config = dict(
    rope_fraction=1.0,
    bias='none',
    init_std_qkv=0.018,
    init_std_down=0.0,
    warmup_steps=0,
    train_tokens=1565000000,
)
Each number is 200 + 20 x the weight over its row's rms, rounded and kept within 0 to 999. Layers, rows and columns count from 0. The size before them is the row's rms in percent of the matrix's.

# layer 2 MLP down (transposed), 1792x768, rms 0.056, rows 1082-1153, columns 448-479
109,225,180,211,179,188,220,207,191,190,220,182,202,203,190,165,228,176,212,181,195,196,199,193,177,200,199,225,209,199,181,179,177
115,219,225,186,212,174,200,199,220,196,193,168,213,212,200,181,210,227,218,191,195,203,187,192,201,181,214,215,194,201,186,214,195
102,186,213,195,198,205,188,188,202,224,204,198,235,197,204,201,208,156,167,209,209,196,221,182,203,217,190,189,166,199,199,203,195
082,179,240,183,207,189,191,214,204,156,214,191,200,187,188,202,198,187,216,193,216,225,195,210,231,236,201,161,174,188,205,207,192
076,200,216,213,184,209,227,205,186,210,173,212,196,178,214,204,161,232,171,203,222,228,198,203,182,194,188,192,184,240,211,203,207
101,221,200,213,199,210,192,195,208,198,192,199,216,207,186,195,220,196,207,197,213,217,227,184,201,198,188,202,205,215,188,190,205
097,176,230,183,189,202,204,201,154,206,205,209,230,205,206,204,196,202,198,194,185,199,216,199,197,247,205,188,172,224,157,174,192
096,208,210,216,182,199,199,205,206,205,205,167,213,185,192,189,225,184,205,199,233,197,191,199,196,201,183,181,190,178,175,213,206
096,217,209,210,215,209,186,160,196,188,174,200,199,169,228,198,201,210,149,199,169,200,204,192,215,190,161,188,188,181,227,168,210
101,189,178,158,180,201,230,191,221,171,212,183,198,193,187,212,226,222,203,207,194,231,229,184,227,204,194,210,183,211,194,219,219
093,233,207,186,207,167,169,164,189,204,198,211,231,207,203,195,218,186,203,189,209,159,211,205,203,191,211,217,182,208,217,197,204
092,221,174,204,203,218,190,207,198,216,183,211,228,212,161,209,203,217,198,210,167,199,188,261,198,207,212,176,180,235,207,178,208
113,209,212,212,163,173,168,163,200,207,183,185,196,235,173,207,134,183,212,208,186,209,202,210,191,228,224,218,200,178,212,187,190
060,224,188,222,151,204,204,204,193,234,190,191,206,223,200,232,191,218,152,211,218,215,188,208,227,210,222,191,221,213,221,215,199
085,207,213,214,199,170,177,198,170,197,218,222,229,191,220,192,206,200,205,188,217,207,198,216,228,189,163,225,215,207,190,218,201
070,202,199,203,188,210,191,216,184,223,209,217,203,222,239,177,191,212,214,175,179,168,216,217,212,155,200,211,206,231,180,157,212
089,206,191,203,205,200,183,231,184,200,200,189,210,193,181,208,265,208,170,206,163,208,200,171,207,203,195,198,193,177,215,156,205
102,237,188,210,210,212,173,210,202,205,225,202,185,209,171,167,201,223,212,173,182,210,201,200,205,172,178,177,209,166,205,180,199
095,272,160,181,189,182,193,203,187,196,204,213,193,170,216,186,162,196,214,207,196,199,192,180,199,172,189,208,191,198,226,184,182
095,182,217,194,197,238,172,197,185,211,242,188,208,211,168,219,203,213,236,193,208,211,187,218,185,187,214,201,193,151,187,194,217
102,190,204,183,200,206,210,186,199,188,202,216,211,216,216,161,211,184,191,184,216,177,215,220,223,236,228,224,181,214,203,206,171
122,194,196,206,235,187,196,209,187,211,194,207,195,180,203,158,210,190,153,194,217,176,156,149,179,189,186,213,195,216,218,179,187
089,171,193,175,224,175,195,197,181,206,195,159,219,200,222,225,178,182,194,206,192,216,189,176,178,188,196,226,223,191,195,218,192
104,200,216,207,234,191,222,251,208,205,196,181,185,208,202,206,202,214,214,206,185,218,187,213,201,241,207,190,199,202,205,170,194
104,210,209,213,195,199,192,177,210,202,201,202,205,205,178,198,178,205,192,150,196,184,230,234,218,205,165,169,201,210,195,165,160
104,225,204,216,221,199,199,225,210,191,194,182,161,220,220,178,199,214,175,191,208,205,181,226,180,213,197,191,200,186,196,193,192
095,196,222,196,188,228,211,195,198,192,188,197,204,164,188,175,195,216,212,225,210,173,167,195,164,246,210,225,221,176,215,195,166
100,183,197,211,186,167,205,196,171,191,173,238,197,250,199,220,206,184,202,212,193,216,196,170,202,202,202,205,182,188,202,171,204
087,204,180,189,191,188,166,177,180,211,204,201,215,220,151,195,204,215,192,187,220,235,153,202,198,212,224,220,214,191,208,230,192
111,181,194,220,192,177,230,206,212,194,236,214,184,189,193,190,205,233,200,183,211,179,191,202,185,189,181,209,201,150,208,200,195
102,175,184,226,201,163,184,206,188,201,208,204,211,210,183,177,206,178,202,191,183,198,189,202,175,181,174,209,183,238,224,216,209
084,199,191,201,214,201,233,182,194,204,205,183,247,195,232,199,219,199,198,199,208,231,232,197,199,188,202,180,216,219,174,210,176
109,181,198,170,192,217,232,201,175,201,211,231,260,177,173,201,234,211,169,208,215,210,192,220,191,226,204,203,176,205,207,192,220
100,245,175,210,183,211,202,206,249,185,210,200,204,237,212,189,194,231,217,225,194,237,232,200,210,153,217,186,202,144,183,194,252
103,210,184,201,177,194,204,200,219,221,207,195,194,172,207,182,169,178,175,208,225,213,185,207,185,177,203,218,176,220,218,188,202
093,213,217,226,190,171,195,204,211,178,226,194,218,226,213,213,204,185,163,218,193,232,188,182,200,205,191,210,174,224,206,199,228
089,188,202,167,190,221,249,171,190,217,157,202,174,230,202,189,220,203,174,211,212,177,222,158,239,180,203,184,195,216,229,191,162
101,168,197,194,175,185,224,212,220,210,239,256,199,175,203,214,171,184,207,190,214,201,222,159,163,217,229,205,227,179,269,198,250
116,195,213,207,209,192,155,190,208,200,204,241,198,186,186,175,206,198,230,229,208,189,160,187,202,198,176,201,172,209,216,186,219
084,206,217,169,205,209,169,236,197,214,180,193,203,203,197,209,185,211,217,192,212,201,245,209,181,201,201,219,212,181,188,173,199
121,218,199,216,180,213,190,198,198,271,185,200,193,224,172,201,197,208,201,195,180,201,207,213,183,188,203,171,221,199,219,186,200
102,185,198,217,201,205,207,208,201,208,201,215,211,207,233,181,194,195,207,208,191,201,185,199,205,223,212,204,202,188,200,224,185
098,217,203,220,199,178,191,234,212,201,200,243,232,214,177,219,198,220,219,152,186,210,186,219,198,170,183,194,222,208,210,179,206
101,211,195,194,203,170,210,212,222,165,201,202,184,168,204,214,192,169,224,201,195,197,153,198,188,212,228,174,206,222,181,199,176
091,203,207,186,186,209,151,189,163,183,212,216,190,187,204,195,194,208,204,206,205,207,204,193,179,174,184,170,208,232,198,216,194
083,195,201,252,195,217,172,168,169,233,204,181,205,236,196,207,222,192,181,214,201,212,219,180,210,199,210,205,221,191,183,209,213
128,188,193,197,211,241,194,242,179,220,194,208,199,186,195,170,196,207,179,181,191,231,199,226,198,160,192,158,210,192,215,201,197
087,187,207,183,171,237,176,186,153,153,193,193,188,211,201,210,208,204,192,202,207,182,209,212,193,205,244,193,186,229,215,237,213
059,179,193,185,188,171,176,214,239,196,210,191,213,224,216,236,225,247,186,228,198,208,227,178,205,188,188,220,200,191,187,189,217
097,174,198,244,219,234,176,240,204,215,183,205,199,178,225,251,204,190,195,195,189,202,182,209,206,173,190,199,218,159,178,191,218
085,204,225,208,166,200,171,204,184,156,234,196,208,232,197,213,197,185,180,198,164,206,190,196,191,216,164,243,156,200,203,195,207
099,207,224,226,186,200,179,197,213,182,186,183,238,160,204,222,201,170,177,199,204,189,199,210,190,209,195,169,195,235,183,204,217
107,211,198,183,189,220,173,199,192,229,201,220,195,158,174,208,242,184,223,218,170,209,189,224,184,209,209,244,247,223,229,215,221
101,195,222,189,197,217,230,219,209,217,196,235,171,226,221,201,198,215,206,188,201,167,193,224,222,219,186,199,188,191,179,194,214
091,184,197,234,197,211,205,169,210,158,191,216,222,203,197,230,148,201,215,205,180,150,203,187,195,206,176,196,193,221,197,208,202
114,186,232,197,167,184,216,190,202,182,221,186,171,194,193,207,226,220,220,186,196,185,198,204,203,228,183,163,184,199,193,162,231
099,193,208,197,188,213,232,195,173,178,154,225,215,190,225,226,187,180,190,193,156,203,228,210,224,216,213,218,186,218,198,197,232
093,204,207,218,166,192,184,183,218,222,196,222,209,148,221,197,207,207,199,182,225,166,193,211,176,190,187,232,209,201,197,196,229
100,214,210,203,215,224,192,224,244,186,205,200,224,188,227,197,242,198,196,206,205,228,178,209,178,164,198,202,201,241,198,182,192
096,166,185,197,222,198,176,192,197,211,201,225,202,176,218,193,193,244,191,205,192,201,182,180,198,210,182,167,177,239,184,246,191
098,217,196,213,217,201,182,196,210,205,202,183,175,195,202,195,189,184,208,228,209,170,225,163,164,224,227,203,212,187,211,186,221
129,180,216,173,207,172,200,219,204,201,242,198,204,223,218,204,223,212,188,199,204,218,221,204,206,209,175,225,204,187,237,204,194
112,183,180,194,189,204,176,173,195,207,205,206,200,158,200,155,228,200,207,182,219,195,201,203,196,198,212,213,183,169,238,225,170
123,248,224,209,207,228,208,207,226,198,210,204,180,171,158,167,208,171,212,214,186,219,226,196,172,210,170,197,163,181,229,206,192
098,227,250,234,200,222,212,199,233,177,199,188,185,182,199,245,179,178,260,199,181,172,206,173,194,170,205,210,192,226,228,212,187
113,198,212,150,199,170,213,204,197,200,191,207,197,180,160,232,222,199,184,173,189,206,232,242,180,199,219,176,213,228,173,212,202
098,218,223,151,200,191,182,206,181,210,193,203,185,174,173,191,181,191,182,168,146,212,211,214,190,213,192,202,191,201,200,217,170
082,152,198,182,167,157,210,180,188,175,209,187,181,191,193,190,235,201,193,178,195,189,200,142,187,228,192,194,174,202,206,168,222
106,219,221,259,228,188,226,195,198,214,228,202,192,168,204,190,151,183,195,204,168,197,203,214,155,180,209,187,194,186,209,169,220
101,176,190,190,182,193,229,227,179,228,173,199,181,221,226,198,191,212,201,235,195,172,190,201,181,177,203,203,212,181,206,189,209
090,167,179,178,194,193,172,186,189,220,212,206,185,184,156,212,215,231,173,218,195,184,179,180,197,237,235,198,158,175,212,208,166
127,167,184,198,192,165,199,162,217,162,219,209,224,206,205,232,185,233,182,191,171,202,200,225,213,223,190,200,192,221,195,181,226
# layer 2 MLP gate, 1792x768, rms 0.13, rows 1083-1153, columns 448-479
125,200,183,212,210,217,204,236,229,190,214,215,192,190,220,182,214,172,191,220,195,207,213,198,202,199,174,193,193,191,186,191,185
107,223,205,202,180,210,210,221,228,221,193,165,203,174,214,215,217,212,216,197,190,187,178,184,219,196,199,180,165,200,200,195,208
087,202,202,178,200,209,230,179,189,204,208,212,167,205,241,209,217,177,191,229,155,184,237,217,221,199,242,226,218,180,220,206,183
086,213,178,214,225,224,202,160,190,234,235,187,174,191,184,193,215,200,190,216,211,220,196,186,192,182,202,214,206,168,217,224,183
106,200,187,201,189,194,224,193,214,196,199,171,235,188,222,195,193,185,187,195,214,190,231,223,215,222,192,171,233,217,186,212,195
115,154,210,195,172,180,216,188,193,188,211,194,198,163,211,193,202,227,182,174,206,205,186,212,193,191,198,221,219,177,173,141,183
093,203,181,216,187,199,212,159,186,214,208,167,206,207,196,229,180,209,218,181,204,201,140,199,200,203,184,202,219,214,187,224,183
099,188,196,199,215,216,168,221,205,198,222,181,216,167,189,204,179,212,193,239,212,175,173,206,244,191,203,187,205,181,229,202,195
092,173,175,213,196,193,211,200,181,205,176,213,236,194,184,227,215,200,201,189,209,234,216,190,227,186,212,179,234,184,170,179,209
098,212,131,242,192,195,234,192,202,198,202,252,192,211,173,229,180,183,197,196,196,176,232,226,196,208,219,201,163,181,222,233,205
098,190,224,238,207,189,197,237,174,218,215,183,217,203,231,187,189,173,198,175,219,200,191,151,199,183,205,214,178,168,172,194,189
121,227,173,183,252,217,170,224,175,194,202,190,223,184,210,184,226,195,220,196,212,179,201,186,215,206,180,193,191,222,194,177,205
059,198,159,218,187,185,231,221,218,219,189,192,191,241,183,171,237,220,181,212,197,231,160,202,182,217,194,223,205,190,188,193,163
077,183,206,212,204,210,213,209,194,212,205,151,177,193,165,177,181,201,169,204,198,244,205,214,175,192,227,181,164,223,216,160,163
071,217,196,212,152,215,169,205,190,209,190,190,191,225,230,190,187,198,229,213,172,177,209,182,214,199,200,196,238,217,153,199,194
087,194,196,184,212,196,250,225,198,249,238,178,195,209,213,193,194,200,194,169,196,222,213,176,193,230,197,196,205,193,201,176,192
102,217,186,200,171,212,198,194,182,186,226,181,195,163,200,206,200,163,200,197,183,192,174,200,199,203,219,182,171,183,168,209,183
093,162,180,207,217,201,213,185,196,224,197,184,192,191,171,187,230,191,209,191,178,208,195,228,242,202,177,219,175,193,218,232,198
087,211,172,204,212,216,209,182,212,197,166,200,249,212,202,217,183,182,195,188,227,167,192,229,229,230,197,180,177,241,225,194,227
102,165,240,211,170,218,183,197,200,192,191,202,215,205,205,181,201,195,202,193,190,236,223,199,221,202,201,211,227,206,246,175,153
116,196,181,215,222,197,227,196,214,141,212,180,198,215,209,193,240,204,192,219,200,188,196,212,187,182,187,201,224,220,220,150,216
094,226,200,214,223,189,168,194,208,206,187,195,190,231,179,213,190,213,206,172,175,203,191,183,213,216,201,180,189,189,193,214,213
101,200,197,178,210,211,183,190,194,195,199,215,208,182,198,189,221,217,178,211,185,173,195,215,176,153,179,221,226,189,184,180,202
108,202,183,196,213,231,204,217,198,207,191,208,196,205,172,210,222,212,194,188,206,227,200,221,212,159,198,162,181,233,215,165,230
106,201,189,220,189,223,208,220,211,157,208,189,186,184,236,205,194,211,161,208,208,214,194,197,194,178,226,184,228,200,174,210,211
093,187,208,213,176,205,211,193,222,189,212,193,214,212,198,219,208,160,187,228,181,227,194,232,178,193,190,215,184,208,187,174,208
092,192,221,189,204,217,223,163,179,183,212,205,194,203,198,181,214,174,169,217,212,206,194,188,185,200,164,190,194,212,193,181,173
090,208,216,215,176,189,205,212,190,222,202,230,189,171,219,181,175,192,162,181,187,188,232,213,180,213,190,172,211,212,181,167,224
099,190,215,208,198,168,201,192,209,246,184,182,210,171,223,159,197,209,183,176,214,225,184,193,199,191,200,260,219,166,191,203,177
097,209,171,198,216,227,219,157,190,189,209,182,211,233,197,209,201,210,191,218,185,210,183,174,177,235,206,193,173,220,196,234,170
085,200,208,180,201,227,186,184,214,196,184,211,207,164,210,191,185,210,194,235,199,228,238,243,179,183,221,188,167,214,231,195,207
101,223,176,153,229,182,216,196,209,216,211,215,198,200,185,171,194,200,234,203,231,189,219,214,160,228,199,213,187,208,187,197,184
092,198,210,181,215,193,209,197,240,221,208,188,170,174,169,187,176,202,227,190,197,214,191,225,231,214,182,168,173,180,217,232,191
105,196,207,202,242,263,214,192,230,207,181,209,214,256,204,200,198,215,211,161,202,167,168,198,202,219,201,200,180,198,182,197,214
089,189,210,217,196,216,172,200,225,177,174,162,227,207,206,230,216,217,214,207,179,191,198,191,209,222,194,195,224,207,205,187,208
085,218,193,234,219,175,169,198,203,179,215,193,199,167,210,210,209,190,179,220,194,202,200,213,197,205,170,214,210,214,158,218,170
101,222,210,197,198,198,207,212,228,197,188,165,183,171,198,189,198,179,171,212,183,174,164,240,216,195,175,201,188,197,172,209,157
108,201,217,209,214,190,186,214,178,227,195,196,213,215,220,194,206,230,176,186,184,215,169,202,175,201,183,236,200,194,190,192,201
096,199,213,171,211,208,201,205,248,199,180,196,203,177,208,183,175,199,217,198,215,200,215,185,191,193,175,230,222,186,196,200,207
116,197,214,201,190,211,218,186,178,204,220,197,203,172,253,198,202,185,202,204,181,191,187,180,169,184,206,217,191,206,218,222,198
098,214,198,201,209,205,177,202,207,207,203,205,179,197,145,205,209,189,213,192,246,216,176,189,203,196,177,194,210,217,220,233,209
096,195,194,182,210,221,185,243,184,197,210,203,214,202,203,237,208,150,193,202,193,229,203,197,207,180,194,224,196,193,170,210,201
098,214,207,194,186,217,217,205,188,214,218,168,197,203,239,221,198,221,224,200,204,189,171,228,171,211,226,213,186,199,186,206,187
109,193,161,231,215,205,208,235,198,218,188,189,197,184,186,207,209,199,208,219,231,159,149,235,215,241,228,255,166,202,192,227,203
093,183,218,165,217,226,235,213,221,188,213,177,205,194,191,205,212,186,239,175,197,204,174,211,232,206,198,196,199,225,201,196,223
110,203,210,178,155,226,192,194,219,210,213,217,211,200,233,204,221,228,186,230,208,188,215,186,203,203,220,187,192,278,204,200,221
085,199,189,220,232,190,177,189,178,156,232,209,219,237,198,232,194,213,204,176,215,236,195,213,235,222,173,189,227,184,222,201,217
058,193,231,177,183,201,193,220,235,249,167,219,195,187,213,219,155,192,177,209,195,210,192,170,215,220,184,193,198,215,239,211,159
097,198,205,201,202,195,177,195,173,230,139,227,158,211,193,183,183,176,187,202,192,192,181,233,226,204,212,215,188,205,198,192,208
074,196,211,213,189,216,190,202,184,202,195,198,209,183,180,203,156,223,227,177,204,217,186,180,218,178,184,213,213,248,185,189,184
102,230,180,195,212,230,214,202,179,210,210,193,170,195,237,169,198,180,216,241,157,181,217,191,184,192,189,224,208,196,215,194,219
111,241,185,161,200,204,198,223,187,189,194,170,214,250,208,221,196,204,177,187,187,181,207,199,201,225,175,179,180,209,185,191,191
094,196,190,209,219,225,232,196,191,220,186,201,171,195,172,239,192,225,182,182,225,181,170,209,198,235,179,217,190,212,200,214,191
091,167,165,206,209,209,158,198,196,235,195,201,189,181,199,214,234,165,205,170,227,256,196,204,213,199,231,205,164,216,200,170,169
121,191,218,247,174,157,156,205,211,252,191,213,192,160,208,213,180,224,222,165,168,161,177,181,215,209,186,144,218,189,223,214,185
104,176,177,198,212,177,177,196,185,192,226,190,209,212,198,158,189,192,229,175,226,204,217,185,193,224,193,173,215,178,175,198,186
102,170,237,178,196,194,211,181,190,188,231,186,159,178,181,231,210,158,233,188,203,219,210,188,207,213,193,197,156,198,206,211,216
098,224,218,209,213,197,212,199,198,210,216,212,168,163,216,181,197,201,204,207,200,187,201,219,215,230,199,230,212,173,150,211,211
106,199,259,200,209,195,189,192,192,251,212,167,204,207,199,215,226,186,172,196,192,219,202,202,214,191,190,201,203,192,224,172,237
115,205,208,228,213,226,218,204,231,225,212,194,179,200,182,175,234,190,212,160,179,184,211,154,174,185,223,212,217,203,208,195,198
117,200,205,212,223,224,206,229,239,206,201,179,186,207,185,186,197,195,193,223,249,207,200,174,196,209,209,181,186,190,229,182,164
107,178,180,186,189,188,190,193,202,176,195,195,179,254,195,203,198,198,210,220,209,200,203,200,210,226,202,225,233,192,202,213,216
129,211,201,166,184,170,180,207,170,184,202,194,208,216,231,218,186,204,192,232,211,231,161,226,206,186,207,200,188,195,162,194,185
084,217,193,198,185,191,191,158,239,182,208,217,174,219,237,192,170,190,203,189,189,198,189,179,216,221,195,208,188,223,224,224,219
098,185,206,198,206,198,203,227,192,205,184,210,232,238,179,194,193,234,210,162,220,213,215,214,190,247,205,188,180,194,219,220,204
101,195,193,227,212,205,222,225,196,215,165,224,206,174,205,183,228,177,199,230,216,173,199,199,203,212,209,239,202,196,197,190,238
084,230,191,207,197,211,174,188,178,174,205,223,198,245,196,212,204,213,206,209,217,228,203,159,203,215,186,145,204,163,182,228,196
112,178,204,197,190,178,165,186,222,203,204,217,191,176,197,195,217,174,216,201,223,208,205,220,180,156,202,180,217,207,205,180,191
096,205,191,209,220,214,175,204,216,188,203,190,227,217,165,193,189,237,213,217,226,183,206,190,198,227,195,211,157,224,175,223,210
091,228,184,214,180,206,202,212,221,186,193,235,217,225,253,203,160,160,211,193,200,206,164,222,206,176,167,200,226,207,187,215,229
115,185,212,173,218,156,213,170,183,221,194,213,215,197,218,206,167,209,153,182,180,183,199,209,228,169,187,204,206,192,224,168,221
# layer 2 MLP up, 1792x768, rms 0.135, rows 1083-1153, columns 448-479
106,172,191,214,205,210,190,220,198,177,158,199,200,207,205,209,237,213,209,193,190,181,256,190,202,213,167,177,216,232,210,211,192
107,163,200,184,197,168,196,203,184,161,211,152,194,215,217,205,225,225,219,246,184,197,171,217,203,198,226,181,167,187,220,177,139
087,183,211,208,186,200,224,223,221,165,208,167,201,194,184,218,231,196,174,186,189,201,159,211,178,192,187,217,161,234,178,208,237
072,182,201,208,207,252,179,154,208,221,220,182,212,166,201,181,174,196,197,180,198,210,198,157,218,197,214,198,213,187,227,213,186
089,181,202,187,194,213,178,194,224,229,203,203,179,222,186,208,198,212,176,209,199,198,217,187,201,157,225,226,181,215,220,196,178
093,215,203,227,202,221,208,189,233,249,189,192,213,212,196,216,229,178,180,191,227,194,186,224,185,237,212,206,221,215,224,200,258
090,200,175,216,186,183,186,211,206,178,185,198,199,184,174,194,190,192,202,171,180,216,186,200,237,196,190,201,217,189,168,208,220
108,192,224,184,183,202,194,223,180,227,236,219,194,208,188,190,196,178,208,214,248,203,214,232,199,211,220,215,215,225,185,233,198
112,189,209,211,189,209,198,202,189,195,180,182,195,171,173,218,185,212,201,229,199,170,162,191,206,185,190,226,225,197,168,181,181
095,189,205,210,181,203,187,217,188,209,185,193,193,179,234,208,203,217,175,170,236,245,195,195,188,198,173,181,206,197,190,196,186
096,217,240,215,224,185,234,228,189,195,202,193,200,208,227,177,173,192,219,175,194,141,232,211,185,217,206,168,218,196,203,215,195
107,192,193,172,185,188,159,204,205,208,186,192,238,213,228,198,238,214,179,221,194,227,195,211,161,206,189,172,203,173,196,209,201
061,195,219,226,204,192,185,173,176,211,167,194,209,204,190,214,200,203,163,220,178,218,239,187,203,216,258,213,212,207,220,201,201
074,213,195,190,200,170,201,186,203,223,210,231,231,234,241,209,191,180,226,189,210,169,194,210,211,200,194,199,215,181,204,265,203
070,185,157,205,201,212,206,190,218,190,204,195,208,202,204,205,188,192,209,183,182,179,184,200,205,216,181,196,215,204,179,196,221
084,221,192,204,219,192,210,211,180,203,193,171,216,196,178,202,203,219,180,174,202,225,241,194,207,233,182,219,206,175,199,194,204
107,225,192,212,218,194,208,194,243,237,227,213,184,196,162,208,200,223,157,206,199,191,216,180,172,187,196,204,211,221,174,223,178
096,220,205,203,228,221,228,168,214,187,175,210,220,159,181,196,201,198,220,190,198,205,179,173,194,154,236,217,201,209,218,171,220
089,190,206,190,182,244,184,201,190,202,232,212,168,180,196,203,203,216,222,175,200,213,181,191,207,180,208,228,244,192,194,209,201
099,189,168,206,203,179,212,229,194,173,226,178,194,195,236,214,204,199,195,201,271,205,205,227,226,226,198,206,239,239,246,151,194
125,239,199,207,210,200,201,233,159,204,194,203,200,181,212,192,227,188,220,173,217,180,180,211,232,219,178,190,209,182,176,218,197
091,188,210,185,189,171,160,159,195,214,198,239,196,154,235,239,188,221,239,191,210,221,212,200,211,181,239,202,215,214,194,225,225
107,185,231,217,190,197,230,240,230,257,199,181,165,219,199,200,180,195,188,139,191,211,151,233,247,215,205,201,225,220,194,201,167
104,206,173,195,192,186,194,236,156,193,196,203,209,188,176,222,213,230,211,214,215,189,212,218,184,187,211,196,200,244,228,205,212
100,211,239,208,217,190,229,210,203,209,212,194,220,213,173,198,229,213,198,187,196,233,265,199,201,210,182,193,191,215,162,225,197
095,214,200,194,230,209,220,189,159,179,226,221,176,222,186,235,179,219,167,182,196,192,210,135,200,219,188,181,207,199,197,159,187
098,190,192,210,175,152,180,192,209,222,171,219,193,189,174,164,212,194,200,195,181,219,222,209,237,206,204,144,175,206,201,182,218
094,185,208,225,173,205,195,175,226,234,217,183,197,207,166,168,223,204,185,226,212,225,204,186,213,221,194,226,196,185,218,189,200
104,188,177,199,191,202,219,221,214,255,209,230,177,198,214,196,213,209,191,180,197,244,222,204,226,191,186,248,200,192,189,207,189
100,209,202,193,218,234,234,207,180,185,256,189,214,226,134,204,214,169,172,217,218,210,162,221,195,185,173,184,168,208,209,205,236
083,201,199,186,216,162,220,179,251,176,181,189,232,205,240,190,173,203,193,204,229,166,221,218,178,197,206,185,197,195,190,223,183
116,204,212,151,201,175,221,203,195,220,230,224,225,178,184,186,212,224,184,213,221,206,236,231,209,205,175,227,201,212,170,218,197
104,213,202,195,192,178,226,185,214,192,191,192,224,236,211,195,192,185,180,180,212,191,224,209,218,210,212,209,182,173,234,188,194
100,206,208,202,195,213,216,216,197,219,158,199,206,177,230,202,159,175,169,212,187,200,225,189,207,196,183,164,207,180,205,230,185
100,210,205,212,214,219,204,189,185,180,193,185,174,184,213,184,189,169,182,243,194,188,213,184,200,202,213,202,199,146,211,228,201
093,222,200,177,182,218,209,193,193,179,187,205,197,249,197,180,217,197,200,205,175,213,189,199,214,184,197,171,179,194,242,195,201
109,219,224,195,191,159,196,217,199,202,230,220,220,199,224,215,176,194,194,182,198,225,139,242,195,195,145,196,222,149,194,198,212
113,200,202,211,223,230,211,202,195,184,172,228,212,209,157,163,246,225,228,218,224,231,191,228,155,186,210,198,198,227,219,182,203
090,200,234,260,217,193,195,184,198,217,213,214,176,237,171,180,212,172,165,190,200,161,179,217,223,212,211,149,170,180,237,168,187
117,222,201,207,235,195,156,141,188,206,201,208,196,212,179,185,207,172,185,218,193,229,200,196,199,198,201,212,214,195,220,201,226
102,182,204,212,214,198,233,160,204,198,190,216,213,200,223,171,218,226,205,201,177,194,208,217,227,176,207,180,187,162,186,159,199
099,233,174,213,222,191,219,207,219,219,200,202,216,220,204,245,234,204,222,149,182,196,209,209,212,197,242,196,211,181,216,191,190
107,194,219,208,190,203,172,199,205,173,185,210,217,224,180,183,224,193,216,170,161,174,189,193,219,222,208,186,183,201,183,218,184
084,217,176,222,226,198,207,213,170,219,178,146,206,164,184,155,189,220,214,208,246,150,207,168,198,180,221,212,194,209,178,170,214
087,209,256,181,196,200,251,226,191,229,204,180,201,203,183,222,192,178,210,198,222,186,189,205,196,223,170,223,205,213,206,224,223
125,154,197,193,220,184,206,208,159,217,196,209,193,209,220,222,206,169,181,168,224,227,195,203,188,178,180,190,176,197,203,152,216
097,212,253,189,214,204,191,191,200,203,187,207,222,179,199,188,173,216,174,222,223,234,213,209,213,221,189,212,153,226,208,205,196
065,201,164,198,238,192,212,198,170,220,217,221,195,214,209,152,198,185,226,175,246,194,190,218,193,183,187,176,217,219,178,208,200
095,183,215,205,201,227,168,164,197,228,162,206,181,190,233,169,185,170,192,175,224,210,172,170,230,237,190,213,200,205,217,159,192
091,198,224,202,191,189,213,210,191,197,205,206,200,199,201,200,212,198,218,215,173,181,186,196,215,201,206,212,176,192,192,219,205
093,196,221,220,196,178,185,194,234,203,174,224,243,189,189,236,170,204,182,204,216,206,177,180,197,245,197,213,185,186,207,187,216
114,209,205,220,192,159,189,213,183,204,230,205,192,176,219,191,223,217,213,203,192,220,182,229,211,223,191,200,207,166,190,213,178
097,189,197,198,197,228,217,219,175,185,193,213,197,189,188,199,234,203,176,188,209,179,213,224,240,194,186,203,196,207,212,179,228
088,204,211,231,210,190,200,177,203,173,199,204,206,205,182,211,160,183,187,199,175,168,202,221,214,186,174,208,167,218,208,199,189
119,246,219,193,187,191,180,214,236,186,229,219,187,189,184,205,178,185,215,193,198,242,168,204,199,175,182,139,161,199,216,215,193
109,214,231,200,222,185,207,177,208,183,222,201,184,199,174,206,196,186,239,216,191,180,198,180,209,187,195,187,240,196,186,206,195
097,212,238,184,188,220,202,192,167,169,229,223,177,216,212,200,190,164,208,200,208,196,186,243,217,213,198,207,216,208,203,211,203
103,216,222,203,187,176,207,196,217,233,220,209,179,214,174,178,235,192,187,238,201,195,166,214,206,192,199,183,212,262,213,191,188
100,243,211,207,233,154,209,167,198,230,220,202,194,211,192,214,197,206,185,218,228,212,242,194,214,218,168,201,222,185,173,213,197
078,182,228,210,237,220,177,195,207,163,194,217,174,213,225,214,157,227,214,237,196,199,228,214,234,239,198,182,184,201,183,211,201
135,182,194,203,203,148,226,187,195,187,221,194,187,222,198,223,188,200,181,208,209,178,212,188,206,193,193,224,222,219,192,198,201
106,176,172,207,235,220,191,187,220,210,206,183,206,164,198,188,226,192,217,184,201,217,210,191,163,174,213,182,171,202,199,200,170
125,205,203,179,207,226,212,196,212,209,203,178,199,232,197,189,191,170,198,194,202,204,169,194,195,205,186,205,218,195,233,182,175
097,200,207,231,191,202,178,208,155,189,172,194,200,166,201,200,207,187,225,215,176,205,198,200,192,194,225,224,208,216,176,222,198
099,221,199,169,194,185,225,193,184,212,177,224,190,211,178,216,156,221,170,189,210,198,250,206,216,215,223,210,217,210,206,187,193
097,196,179,173,183,180,174,178,195,215,192,266,199,194,217,177,207,207,197,215,193,170,190,156,160,215,201,148,198,212,200,214,183
087,209,212,221,198,192,200,235,212,212,205,209,246,197,172,202,191,190,208,180,176,224,201,199,219,228,169,187,151,221,171,173,223
111,176,220,215,184,180,182,189,197,189,221,199,202,219,216,224,235,198,167,183,163,202,181,165,198,218,198,158,179,221,226,186,181
096,200,193,188,219,203,238,222,202,221,209,228,185,231,184,180,176,216,225,166,166,184,208,190,196,174,196,193,211,196,188,205,187
099,190,174,195,221,164,166,190,195,229,166,203,201,214,198,194,203,190,179,215,189,193,218,201,243,198,216,179,224,178,224,226,227
130,219,227,190,182,191,203,234,187,186,225,214,190,191,214,200,209,201,180,212,187,188,221,177,187,177,179,220,190,192,195,179,171